{"n_kv_head": 1, "d_mlp": 1536, "vocab_size": 3053, "beta1": 0.95, "decay_fraction": 0.897, "final_lr_fraction": 0.05, "doc_mask": true, "steps": 2230}
Each number is 128 + 24 x the weight over its row's rms, rounded and kept within 0 to 255. Layers, rows and columns count from 0. The size above them is the row's rms in percent of the matrix's.

# layer 2 attention query, 384x384, rms 0.239, rows 282-345, columns 0-47
size [ 87  84 113  88 132 103 109  97 100 106 103 101  99 102 126 117 108 109 110 102 103 111 149 114  98 121 118 107 110 103 107 106 109 108 105 115 120 140  29  49  75  34  46  57  71  67  71  75  68  82  51 101  87  84  71  88  89  67 109  90  94  93  72  89]
[[113 101 148 129  87 153 195 131 105 110 141 164 171  88 138 188 106 121 165  86 139 140 148 155 105 149 159 124 146 141 144 117 136 153 110 138 119 128  91 120 111 149 122 138 179 127 124 109]
 [140 134 131 121 164  79  91 110 138 107 156 138 122 124 131 124 187 140 110 126 128 159 126 115 149 140 149 159 146 101 130 134 148 127 147 132 130 116 104 149 124 148 143  87 147 137  89 119]
 [143 111 114 130 145 125 102 163 121 110 148 126 114 110 108 145 129 140  94 104 146 124 124 121 124 123 157 109 132 136 106 138 102 111 149 160 144 128  81 159 150 109 151 118 117 141 137 130]
 [126 167 130 173 172 132 140 134 126  82 120 150 159  82 132 115 141 150 115 119 147 188 140 119 151 126 148  94 145 158  60 135 108 107 152 119 153 172 117 141 133 112 121 115 126 126 150  93]
 [136  96 161 143 125 143  97 105 123 110 119 143  98 133  84 131  86 109 104 118 156 151 139 130 137 163 137 142 144 122 154  93 163 155 134 138 126  98 133 140  63 112 117  98 106 138 100 109]
 [173 158 119 138 122 134 121  80 119 143 148 120 133 133 120  85 121 134 117 126 108 136 104 110 118 121 148 109 114 132 148 112 104 122 120  88 101  76 109 151 154 173 127 136 113 141  89  55]
 [132 117 147 137 149 118 119 127 117 117 124 102  85 148 102 156 101 136 124 115 122 117 158 117  99  59 110 143 142 118 114 118 151  81 100 127 152 155 135  66  96 160  84 129 127 144 175 157]
 [135 167 144  68 150  83 167 136 104 106 152 123 162 120 126 139 128 135 134 144 118 171 122 161 138 116 182 102 132 138 161 122 158 148 110 126 117 189 114 137 169 170 139 118 124 107  95 134]
 [192 175 111 107 180 128 117 151 132 128 127 131 128 137  68 179 170 126 124 159 100 153 137 161 120 129 141 134 152  77  57 130 144 129 135 112 132 151 149 180 156 160 129 136 182 151 118 138]
 [ 93 135 143  86 136  78 159 143 127 113 136 134 110 132 126 142  99 151 128 133 131 148 138 151 126 121 147 103 100 131 128 138 132 135 124 103 110 155 101 124 126 130 159 119 137 155 133 112]
 [ 47 127 103 140 122 136 149 156 120  99 115  95 153  46 102 151 141 147 151  96 145 110 112 146 102 110 129 151 163 145 133 134  87 105 124 116 139 131 126 135  70 119 112 122 110 104 108  89]
 [162 157 133 107 118 124 130  89  89 146 143 151 145 192 147 125 113 120 100 144  72 104 144 153 141  96 157 103 153 141 137 119 157 114 152 137 176  82 117 112 146 147 178 146 158 109 130 124]
 [106 183 145 132 153 105 133 123  80 113 137 123 181 122 150 134 137 112 116 132 126 125 145 130 186 112 115  75 133 145 133  93 146 147 110 156 140 152  92 136 117 148 147 124 142 118 102 133]
 [107 115 140 119 139 129  78 129 143 143 156 131 171 130 127  96 118  86 131 122 128 143 133 119 125  73 137 121 155 154 154 129 117  82  82 105 108 109  94 118 127 132 117 119 101 139 116 118]
 [119 130 143  59 143 140  71  84 104 103 113 121 139 106 130 142 129 122  96  95 140 114 149 141 150 138  99 120 144 155 124 178  90 139  99  90 112 152 138 173  88 143 139 130 134 116 104 178]
 [130 105 173 155 175 155 173 139 111 164 121  91 111 159  99 168 188 126 101 148 155 107 121 115 112  98  95 135 108 122 152  97 138 123  79  92 109 101 102 153 136 153 140  92 120  98  72 182]
 [133 123 129 132 102  94 135  88 138 168 129 143 129 151 113 115 103 158 120 129 121 140 154 109 125 130 124 163 135 135 148 137 175 122 125 136 109 156 145 160 148 110 126 105 107 105 108 152]
 [136 145 101 157 140 124 145 139 104 121 124 134 133 192 125 147 105 137 120 145 151 123 163 142 131 105 106 110  85 121 126 162 120 195 153  89 148 145 111 135 101 106 135 113 152 135 122 159]
 [138 122 146 123 120 141 104 149 116 153 121 170 101 152 118  97 125 134 106  64 143  99 132 146  96 130 121 120 156  83 148 135 140 169 132 180 111 127 123 146 123 108 109 124 147 122 167 138]
 [153 166 103 131 152 128 195 119 112 135  99 136 151 120 122 153 183  87  91  98 162  83 150 127 108 127 124 158 134 113 127 110  96 138 116 122 167 158 116  87 168 137  89 148 171 172 107 120]
 [143 164 109 140 128 135  83 158 123  95 152 157 149 113 161  96 157 124 139 159  84 161 123 131 137 138 138 102  79 151 134 131 147 137 132 115 192 110 110 128  98  85 108 125 129  57 138  82]
 [104 157 125 170 108 119 128 146 117  92 107 108 131 137 114  84 113  92 134  83 148 111  98 140 142  99 126 180 186 124 152 129 160 112 111 129 149 105 144  87 124 117 132 146  87 137 117 125]
 [178 109 157 123 134 157 143 154 139 159 131  96 136 139 131 187 106 132 120 126 118 109 121 112 131 163 123 166 147  88 136 107 135 144  89  94 129 130 144 149 135 131 105  84 103  88 126 140]
 [110 133 139 130 141 120 121 134 162 143 108 132 149 139  99 128 164 137 134 170 132 147  95 115 135 135  97 135 116 146 151 165 153 139 116 107 114 100 120 135 146 103  86 154 103 108 113 128]
 [ 80 135 132 121 140 119 151 143 139  90 137 152 112 137 134 115  94 138 111 108 134 132 112 167 108 150 114 136 162 155 113 128  84 135 114 145 130 129  99  93  68 113 110 142  94 137 138  71]
 [118 143 101 152 137 134 194 142 119 106 119 146 121 116 139 123 129 149 122 132 153 128 101 170 135 105 132 141 133 102 157 105 171  54 161 123 137 122 123 148 146 136 126 123  92 174  93 139]
 [144 125 134 133 118 121 115 187 147 154 116  86  89 139 164  92 146 119 109 135 165 121 147 131 115 145  91 150 125 120 120 132 133 141 113 122 136 113 132 147 101 126 124 141 159 115 122 137]
 [100  91 123  97 101 128 126 138 116 112 145 145  98 145 123 148 124 127 146 122 171 128 137 117 105 124 102 129  94 101 122 133 163 134 159 158 136 147 114 135 127 136 120 114 149 116 106 157]
 [141  80 105  99 156 127 153 124 156 179 157 146 154  99 143 100 114 150 101 112  95  94 125 150  84 114 141 141 119 116  91 133 144 171 177 143 133 127 141  81 128 108 126 134 143  97 106 149]
 [148 102 138 100 123  89 126 121  98  95 112 144 142 126 117 122 141 129 131 144 122 139 133 156 117 161 120 136 124 167 118  77 170 100  89 118 114 107 149 152 162 141 145 155 119 100 152 150]
 [141 156 113 155  83 129 127 122  88 118 184 123 156 129 111 103 131 144 134 141 155 104 103  99 120  91 142 166 110 120 184 114 135 162 143 115 155 166 141 150  81 117 113 159 123  85 141 127]
 [137  68 116 134 123 126 112 168  76 135 124 124 116 146 114 172 119 129 118 151 147 113 149 123 170 109 146 122 151 108 126 117 140 152 120 135 128 104 103 117  67 130  91 137 150 140 140 170]
 [108 135 158 122 118 112 116  66 120 148 119 131 135 114 127 160  91  96  98 142 144 107 134 146 123 105 143 130  95 152 114 122 109 162 156 102  76 116 130 142 160 159 113 135 120 158 137 129]
 [113 144 108  81 123 136  82  89 146 100 143 135 119 105 136 167 202 117 103 142  91  91 159 182 133 138 117 119 110 140 124 146  65 137 160 127 136 112  77 113 107 112 159 145 165 116  83 151]
 [ 49 154 155  85 115 155 103 131 125  83 117 118 145 153  86  92 125 126 106 196 125 111 140 130 178 159 152 110 181 110 129 170 165 134 132 125 114 103 115 133 136 132 139  93 109 136 138 131]
 [170 120 148 110 125 127 118 126 122 156 130  95 131 108 160 113 100 142 161 124 103 127 112 108 124 106 174 121 146 137 140 129 120 144 130 147 103 130 172 118 167 152 137 122 128 137 135 106]
 [124 194 127 159 144  96 119 150 147 112  77  75 146 112 130 173 161 124 101 128  85 105 110 143 148  95 145 106 107  93  96  86 156 136 149 149 117 131 123 130 117 109 116 132 131 117 173 132]
 [166 105 174 135 109 174 186 152 138 159 112  89 117 198 133 149 154 118 129 112 158 113 130 149 109 128 139 133 143 139 116 166 108 113 100  94 121 114 154 185 110 138 136 156  88 133 111 146]
 [109  95 130 134 129 131 155 131 130 116 128 107 103 143 159 163  87 105 134 140 116 138  84  98 121 105 177 155 139 140 151 129 165 133 148 133  96 120 122 133 131 134 113 117 125 131 124 129]
 [160 159  90 117 157 112  89 117 134 106 130 115 165 128 127  58 158 147 171 115 170 129 150 150 139 152 119 135 126  83 132 114  80 128 125 133 101  77 106 112 129 139 125 146 102 135 121 122]
 [113 134 108 106 147 165 168 161 140 127 151  95 112 103 122 151 157 143 123  71 139 101  85 114 106 153 108  79 127 109  91  85 108 144 156 129 159 153 104 108 128 135 121 117 110 112 141  49]
 [176 163 133 119 141 149  68 155 122 124 119 165 167 104 113 141 127  71 153 134 118 142 147  97 146 157 111 129 102  91 164 128  93 126 122 116 144 127 135 153  90 104 105 120 102 119 168 139]
 [ 86 104 130 175 117 103 168 111 115 104 113 158 148 106 123 159  99 160  98 145  90  96  74 102 102 122 139 161 123 142 131 103 131 124 136 125 119 164 136 103  94 137 135 140 116 137 141  93]
 [ 87 112 122 121 134 123 106 128 142 133 157 106 160 119 159 121 149 160 128  97 130 144 179 169 147 115 111 175  98  99 117 178 114  95  68 122 147 118 128 104 128 101 107 112 144 103 149 115]
 [117 118 126 145 116 157 105 154 152 188 125 124 111  91 167 132 137 125 102 101 133 127 124 102 132 143 112 148  73 163 129 178 140 135 134 100 132 152 117 120 170 134 108 145 160 115 160 131]
 [114 144 112 120 111 117 121 142  98 143 121 119 153 136 121 118 165 126 153 149 128 166 116 159 145 146  64 155 129  95 147 114 129 102 139 119 175 131 143  94  95  96 154  93 160 144 118 149]
 [111 105  83 104 149 126  77 168 132 143 157 180 125 124 103 119 101 134 107 115 134 117 126 120 138 152 134 130 159 104 158 136  71 147  79  99 117 109 150 125 101 124 130 134 143 108 125 148]
 [122 162 134 117 157 102 136 141 115 106 148 151 153 125 123 145 100 106  91 156 144 110 131 111 143 127 149 127 119 120 101 135 136 129 137 121 119 147 128 108 156 150 106  99 118 123  63 139]
 [142 119 135 144 166  65 137 128 166 122 136 138 141 126 114 137 105 105 120 132 138 109  91 112 125 145 112 135 125 141 148 122 141 100 113 155 133 145 108 131 166 127  86  72 106 149  88 124]
 [184 145 106 133 145  97  89 136 149  89 114 124 112 141 116  95 114 123 125 129 125 113 120 118 125 146 168  98 125 155 143  89 103  88 179 121 126  92 113 157  90 119 148 102 133 106 143 110]
 [132 109 107 123 117 169 114 136 145 175 115 107 116 116 114 141 113 114 167 104 156 174 143 123 153 128  88 135 139  93 144 125 115 118 150 153 153  97 118 114 124 134 149 152 151 173 130 120]
 [136 129 182 101 190 111 125 149 118 111 134 106 145 134 105 119 133 132 114 136 125 112 102 113 118 115 110 137 177 121 125 100 166 114 119 114 105 102 128 126 141 113 114 116 144 100 103 152]
 [115 130 130 114 144 129 147  84  90 117 126 180 143 140 121 109 101 156 126 139 134  76 106 137 103 156 160 101  67 154 123 161 119 166 144 107 157 113 135 151 128 123 132 152  62 103 145 145]
 [138 115 137 130 119 123 164 150 146  49 104 171  88 136 100 165  80 146  83 109 145 120 150 123 148 110 181 114  84 117 106 145 138 160 100 115 167 127 133 154 139 131 116 149 133 160 117 136]
 [147 105 100 126 126  98 162 148 118  94 149 131 130 114 140 111 127 127  87 127 137 118 144 130  99  98 253 102 124 117 127 103 126 122  92 119 117 137 138  94 151 149 114 179 170 102 110 129]
 [146 151 124  99 123 103 147 128 101 139  95 144 135 133  99 156 110 119 128 165 162 125  98 123 101 135 105 168 110 129 111 139  99  89 119 158 128 147 133  86 146 112 127  92 167 125  88 150]
 [130 175 115  67 188 138 126 120 128 126 135 179 130 122 117 160 188  69 127 147 115 110 137 119 164 138 176 125 145 116 145 128 131 138 155 128 161 130 152 148 125 106 127 127 120 109 123  92]
 [136 166 139 152 128 108 164 135 121 129 125 135 142 121 105 120 106 105 124 115 148 137 189 135 115 107 172 131 144 138 138  88 115  92 137 106 124 132 143 121 144 156  95 113 204 105 136 135]
 [103 135 127  67 136 156 127 154 122 171 104  78 104 133 114 158 129 156  90 128 111 124 129 136 150  98 130 120 139 130 124 112  95  95  99  75 119 146  90 155 181 151  83 125  91 125  83 115]
 [119 124  99 152 153 127 123 133 131 114 125 157 128 139 143 124 136 152 162 114 109 150 120 160 129 123 157 136 156 143 146 136 176 166  84  96 166 167 124 136 105  92 132  97 126 147 150 132]
 [ 97 116  81 115 133 176 118 144 125 135 125 133  80  85 156 136 136  73 179 109 107 101  76 122 132 151 163 145  72 139 151 144 123 138 150 126 149  92  98 151 108  99 118 123 126 123 121  83]
 [111 147 149  86 102 101 150  99 177 115 147 143  99  80 156 121 145 173 124 171 110 176 128 160 136 117 138 162 120 125 127 152 154 136 156 122  80 133 111 147 140 121  80 104 109 123 107 110]
 [144 117  99 146 136 153  84 101 162 121 134 181 105 175 129 126 126 147 120 109 108 135  83 130 100 116 158 143 107 133 168 164 137 172 156 151 120 163 140 137 155 102  94 136  89 122 121 119]
 [155  88 141 150 126 152  94 131 110 161 124 133 141 196  79 115 125 131  96 113 159 131 118 138 142 151 150 105 149  89 162 124 125 135 126 127 121 137 128 129 115 145 174 110  70 124 166 117]]